Weights of a small GPT-style language model, trained from scratch on English Wikipedia.
Architecture: LayerNorm before each block, embeddings untied during training, some layers without attention, paired heads, exclusive self-attention, value embeddings, skips across layers, capped logits.
Each number is 500 + 50 x the weight over its row's rms, rounded and kept within 0 to 999. Layers, rows and columns count from 0. Numbers have three digits each. The size before them is the row's rms in percent of the matrix's.

# up: layer 7 MLP up, 512x128, rms 0.151, rows 278-324, columns 64-127
# down: layer 7 MLP down (transposed), 512x128, rms 0.14, rows 278-323, columns 64-127
up278 100:560511628519507457534517528463529519431535532452465515618503487432497446572465467485493446583448535509604496487511475663513508505475470444459496468479482553509528542511560486509536483538475544
down278 103:570558545530498558441508531630551470463494428535522487450451485478500435509528489464427464481519504492507506466468430481548472526536518545511469486511480558553566564422453505455477484498590484
up279 095:547504516533398560378406454483471482490498452548466477533566562502423496488464505511620497566605500426578537524590597505437502631489445449579463449511469520487501477475554440472572535509543561
down279 099:446514516472447537436467526545438547452472442508502447467559496564507540504446540475451479463540531533580513553480450439477476529472542502378500371490498550551533481468495526430506443650594502
up280 124:542441497503511615527547528509557558490497413434505517500549503440421541470585442445482478504530640525516465550509443595470520516569512379595519533528378549467500537545523482535519510503573511
down280 117:511481438489388494493579489424476487404500550475514438481479496598496511520435496557508565482537516521533522516531423545484474559447461553500516564511535453568551484473555522427561568564595497
up281 098:594491517538438569416393546461542532482552437555490521574553570507467528492534471497489461537597482444493481478470512507495453600481492421563476457435443493525474513551593429537560569453554633
down281 105:399547553501459542471522453502506501410507429514481494453464482586506646555455529476464513543567546478502437510454472440538498493503535574464389407484519500595460456539567500449485465571481498
up282 104:515503519497491495503529583520497455527509472528566553529636580456430560537565436463437510463501477541467549470505572631458449622604489309571574459505541516450536505556499491518458609543480614
down282 107:465602527508477446529471509529512492541538491583433542524393465515484411520463539478486574441539419512523469570536522515445503529560476450497443564525594368464491515452528517601552405433492326
up283 086:546532520529448504526398465491466526548536493572605509538453531475547490471465515459523507473492488498438580533580533523506436599521474490515471436469450484492436544312581459560471472514457541
down283 090:499444450479532574470527613497523458515489461503510468595522451505491532500549491494550470543515429542484450400479503444465561496475543521484505461486422486508518502585550574533453539544663449
up284 082:519437521478488538525474546448456477490428442497505569559400494529474444475480574519546575498536477487482543414422486486516334486482504463566567482491401562499584526560520545539470447442580494
down284 086:503502425439587537522492589564522476585537540463461448590517479554456567483487474495464465454440599516496445502485471448515549490544411503432475475586559466551525387512491473552413430440463447
up285 104:453523535494603476500448574489518519543509436489499520489550531535486509542595487468423424499525467551566507539432395362529551500474544495512509476481476509526445581558361526397444458454452480
down285 104:521479492492485436507581487472525522524662547514548430478495513527574579515479539521575536556506495455470453528463466611462471447498494436462413458480466501406496453360487484564545516542454497
up286 074:585487481503521447496476479465419535513501594554437423545436536467545487427445447585537536533440456494542492456603478499555462405491499471540526547527562506495583518469388544502559533514497522
down286 087:484489533481450496417470467423498549493505462475501510640556463411514534437414501492450547562591616467487521529552445584578516517447485551472486667532456476456539485549552545570431571442512537
up287 103:461402511446505525451502432518469514486435471446541581550458552431608497447550485468489559395486581475467613459542494494496511508491501547472472490437607431454537514470521518460507553475457565
down287 096:575526469515521511412480463462442521422433473531555462562508561514450402484523558556455531546510441461523590433473531529476434540480439624422468467436478570512510612563562547490472533448555504
up288 103:444423452475560416522542500358538477479486556487561456571522478518523460486471510527453476527505527512530399485483431520478414491480463446525564571502535556476576542495489577434483390409429460
down288 101:558507501479509492530496493564459487481555464503505345602495562536592512553526470550451414451393522515512456561496437515473613590489590484393565518465449520486456570476520467517477406448449488
up289 029:515481483454497509378498467453491477518431492433625645487466464440551487483582495502505504451556624477485508453440527447496421489534522408527517517503516492444556529558447482478591528448524482
down289 029:458456482456443566519485507577613529455545535428450496505631433502536604539440491561506490549560594537479475456516481536435504566517427490437497542544505535587565401549579507504485453559403517
up290 090:514527546446496517512471482391498486500580512511593526516554456505478552476521467501480463529520441603491513430455464540495414491616418507557543501502498512479387544431495427458514444522457543
down290 098:455524495506473459491470501455521537447592560493631437564550416476502517532495551529564459522475447607447451495482503511526505499437467410451464556496549408489518485524551501445500547488405498
up291 120:527480543466485592457523452505489454465491433524453517466570499538472518535482480477526504490521495517528603523417502571419480475493484459656520556446448723478462502585492456499456450442544616
down291 113:485442521511462461434502522428495476444558504537603521487570487517525459508479519541529541429554418475452509622556464493563506516458523472562535539431458520536460555490490435495487621496521358
up292 127:537476527495488597461513487501417460478474361469480468461556540542548592536495422498528498518546390484575542491446531499483491549571535463544488471521486616493474503513488493584433505459474596
down292 114:523523502479468422481478593505565436465452523566490564468566571425510477400531390544567484490476510503444540498527433565560620463473489496564494547562468414494516587519441471479495594510646464
up293 109:593453496425515520565448554474511495583484495474599511467491598516449458548512444457448467536451542497622526524493564618491509409606447488558440517494517545535554483519518528497484405496576570
down293 106:493441536530434557437490540523487596416406513475539497427516406517484484404470556540505571468514523517484514440528443415509383532476554611432587459562500476530531481504551530527503572533481491
up294 122:596427510515465607425544501525455492543491391469496535495539550436501518550539428508419512501467591470426485544481525551473516413524534427496529490443388509502619569563530497539474526479523599
down294 113:497500484550500537500501545574561509577502481475557507477427490551465510457514481512503527491598538457406482567438487564526458545498462462469485506584495383474435438476511440438516565456401471
up295 105:549495431490443491484582524496485462591476498510505516472515506500533557579545567380564512470580430544452559520440474580465439541542508470527406455506492501494479538461527512538494495426581591
down295 109:453457465485468491501542428365436458460462471540646471556538484447508547511553576556585460547461429462522423448553388496522583500540477512480508559475530502481510519498480596453514564540497454
up296 119:505491447469495511492467432443463501496418456476547532446491544543534450470509508480446543447594526482439525521453516447537332485487488507512538507478396529506557544458484552533454455460471477
down296 109:408524499591574517567512475541513515533584465490381434443456522490490555522493484513501322501457613538603518506541458474542510562460468542423540550497504529530534470460461450482470533485466476
up297 117:485445477548521580487535505510508500533431505471486435573493545516462566397583519368538473561556498528494467430502500455443522539598525290596558488570443525423467517480524477489478573532576515
down297 114:579476492469515526473480521466516515509566488466515474388428490568402490577490499542566549447556484446578420422514430445581586439540544528540507548534549475547481558490572560523548522514438462
up298 093:542508501549578487525486448507416517511528539481426466510458653520528450633580404487505479541550541543505523469452499485471506505614477435498475472409545491519396553575556470491428539484501482
down298 093:513523478557437553511537544537497374543452409521481493570509487434461541462419491483426497502553615394490505485443463596618531537567541502475515469494495506415532428452559509560552562567515489
up299 105:521506558471441588496473543491534511509532450445550550531533506518491558504490451494483515557433585500502524482434492474398435506507507492472513516457428482437535500537578513462584516459587541
down299 110:506438500517499527510549402548546527521454509551537535539477475428514528546448496522519473562520481474509503490403473517454406480583453345465527564565522479505502407488471539488506519476475451
up300 082:581423500496457531477497514534489575512595444447538599460566494464511471508458528528495542544494561503501546468481365489447440453538523415497592529491467534579518538476549559617478581423518512
down300 089:508531443471432573445453498428431490532604514492499499630519458482506590504464508535423450495521564472487495540549465409516493490528486606488495666483441468526483493603567470538419503416507404
up301 124:557501522468409486454580471430554469445491460432492474459492549494507552487433409494451481495515540380470509543474486533581464418544560488549494640573458583485535525581511503403479556503554537
down301 119:503505509403502464442485522494516470392530631547488476534449485512458507439480470493584511500464519550488543613462482489454518584526480546555605411474455501433450568481430495440488542469534502
up302 049:495525508460416500345490440478456448540522494421562500611502498429538456460460479513507511520494485383475560502478499557500456502562575471587487563509461500374490574552455529488509484433532501
down302 052:532519590449492566586442524530453501595448491488532460573582484519461606516396567430491440476508501443564541516483531427468566487557468483396543570529554482501525481464471440587477408553436449
up303 087:466492497478536514545481485416551473582451524476580469624440546515619475496513474564538587521516432521481492562466438509490415489541444433480486483375487532420466491528547545547510497493524480
down303 089:492553483523536524496458447509460487529480483549489559524459486550487543514563541480470467458521590471434538519432549558482514481473554577476505513536450611536533494520553476586440439519476436
up304 092:543452583375552534467461518461467551468475389505513515531531533553489398473486420531406549546495579496558527420523476441445424459454500446528564471495463497514533541483518574515447482422542519
down304 096:558558449487427606498401517511495531512573592463435469529490499543496491482579454522393390516513561522447544555567531533485535487504490481503471459442534506547519541557469607561537496432529571
up305 123:473531514531494462510442432389523510463526466534481445607469512442605487581518466536508522502469538416470523516542454502537566476575544439466457573528515522423530546513498511442582549505551472
down305 116:533559499524478509475462472447537451493542451492476496410500509414537514482554480524492528513529517469477503563484529459532459577451429567561543557506436487490563500507499469422552469474542480
up306 118:460375515541478501393403523464555415471504492454530545464527419474542518443534479535498518519506552406519473526533504528519371500492534492492515515541503460500518545417648624584579464488475454
down306 101:446479500495594530610472646517563576488547528426478508480488546513464568462446542456515491515496503472522453494531563471481550473469504466398453618555542452522491367489525552524541498471369466
up307 105:433441543500440558453523581525471410472429445557502564498565493495404428452555481593494540491499518338411519558513447524503483422428465539603538578462440545489529494478542494433514461476594467
down307 104:551522582495500512443594422477561440437510603517449487530475522515507581570474439451461480432516471520489474511447492512543555568521589496513404517478539516510430470500444405469482571465438578
up308 128:502470507510534589504535509472481459514431366557479502507558554539484510525580497468508522524635376465549526469414503460400509487629562423587484504523451592523432490462495454479511503490524498
down308 121:551488459465536517465472438323536444475468516533540464469510541431499568462549488538569545488589411557533466531508472438591527415476542460558504557466528475597443606499572480506460543490495513
up309 108:610454547525534351411441425550511472572451449535515530569542597460481475467520472498485486505451461439550549480487517563458516475510553430590506487485531564476528543488469531506509498510511499
down309 107:436564540516500542548451535471461565502500481502456442475421506524521529488458634571569492535529552514485454506544508440504527551498418509447548573490618435563488452429492454539501417462383429
up310 099:605521512473510455552486506427507502502538531532546448553448542526451511541546500545469493594435477532524465513392524499407491513628445394517500500543548493382446517553587495498430492432503502
down310 104:603484518486463539530488478501495449540488456442439553604475556411469593496546443401499432517483563496472563493439495515558517537463541424497537594465532512405546439560531537512524578450522546
up311 042:597431505442487428459448445414504509521437416500545487582434519478497475502492405478477467562624504461458571504440522571511460547450520410472512463506492547420530579506510544488540525387530547
down311 040:479585403558507505468480564508500562489551537499532588487565548529554517523499475486480426495442561578545474501488500496494437496531442439441480461451563508615535447472531575513526487574474582
up312 115:520556505411567570486386573520471468493504383579555474593436456541454523491507419518514521506443392307491552462446449499464499468492506512505461561432505625502521492522541509419507484531549549
down312 106:557450516573494405466617424512536511471580498350460526465445512424500425426487463431471520483567516611543415494573437515523454551516481617551461449540504433455513472489528447514475514481576482
up313 051:572419486380507388410435477477459471580482487463581518593463526373593448523550427553475522567486517466478574450520483510523398503522533406538544551507464549458548564496486497607478516477489498
down313 047:455442438525469468462507482461544557533497550445563523546574445447568603516421519436513422575528499530481454462525490517528554594560556479439446522497531433547541480450487634429525569424504540
up314 114:448462497471547563410488536477482553505523416458556573465563447492515403496569460401489464460496585530533560453538521495567457476540488505481536491411407470535488515508466474472525442546485491
down314 107:556442492515460446520488523534515456443573606520615402444415525545538503573490589543507504560439526448472466505498436578585513532460524554473507482459506525480523460476536543418547574588498473
up315 107:450516508499523519549535539415567309446494479519603464455526538489491502446502638446455474549639486511439541481393543508518456548471523509552471466509412535501531587530505423584442484462554501
down315 110:448455569526457394567472546495501466505513531511543437471494415519486413392524538481517537554462544490437452469523461587431445469535413521466522474508510563529591466504491576565523522524510478
up316 132:551433499437546437504514574484494441595446463344537478536496554433472457506544531458552486526563443479559464462457544486462514553630503449544443489476478530508457477514556534535486508463531482
down316 119:598431502460461551432535421459519595473458516536553475440462558445407572512570496572479453561511500536539506468467492448514535488504464483489492503493528420586487491495608538448445516477531512
up317 094:540492465510403433496542470489497513625518348552481480483570495462493525497508450486602515509642561477407563524542620478488474484527516469494483478438403481433556550514526482551515480511477521
down317 096:458535505499487453417379562537500587484530472431626552476594448565448493546512580489536483443473492524432545485506475451470460574545505495467506515423450393509456518491525513552434490454455514
up318 103:498389478395526534468431442532454378536443471457459576504484562468489540493565453579465544465603505508534537357523577533418505544563469460563560490516481501501546505540521520629495505457503505
down318 101:536497551529527484630553510491484528593559545502517512540545493491470570541474487487419443530455449503503455445489498561411514450564535567439469412480552423471536409555497524538479489510479504
up319 125:541492476448455527541509416440497476446539553458483484601566475469522549496592520467464498504457386521480468499451375500538476531572509420503514575455475528431499651516467464513471477465536595
down319 117:528523495460512560655462521495544478589568533521487460557492439506505508478484523539595466509490483496495583434542499563430555497537532548536499480487453557468510456514488489576432529523482452
up320 108:533474493473530519436467439443493441557404440492501596545460582500465522471497451539422452499451499452502532542503618534553542595491472506489522475424454494395565605511493499544485487481485594
down320 109:509490516493528464516571511456420553536555435520547493429523534464542550494465541437522393514424561415529465522477445448537609499452476552402520512468436462473462546454499497434539563529438479
up321 118:550476489499460456465488542449508465570552476434546444500429515431515502480448463412496490562411524328491487476463428475523512491564524463609477437565515468458493524468558422552559571538561459
down321 110:444501456480520467510515537415535455491374470548457484435463507568528468451579546489482497500570448625532469464479427508484515519452438617588434512515475468580483498412515495489529500541470534
up322 102:480498532497560535474556486465585354564451457501549425455537495521478504513524493420517486499517583515488551465484637564543470590413496490531461554518502589464488508465407371502566423405485570
down322 102:511556405535383465447513499472522474466583542519671442455549477434466423538493502598516565502556479478447441572595489520498531482504452492482535570515507523524458617460595536405473499521506452
up323 140:432428573476568490478535479458497493472452531494512456471462445548529528649591434493480495523527462482575486432406515485531487515475596533489508643546522542451428526490433556542451505456481431
down323 120:420523605506464558514484537482549575448471431517493529499579450548393590588559350540505456511508492528550542582528567568458541510415443498479511527556541560486396629515481480553390536478488483
up324 088:583475496519441522475467516420465508521512497410501543568503589491456470513501476489576545550543520495526521495426540589557411510517496418521494440465458507521581503524570476487540511473596541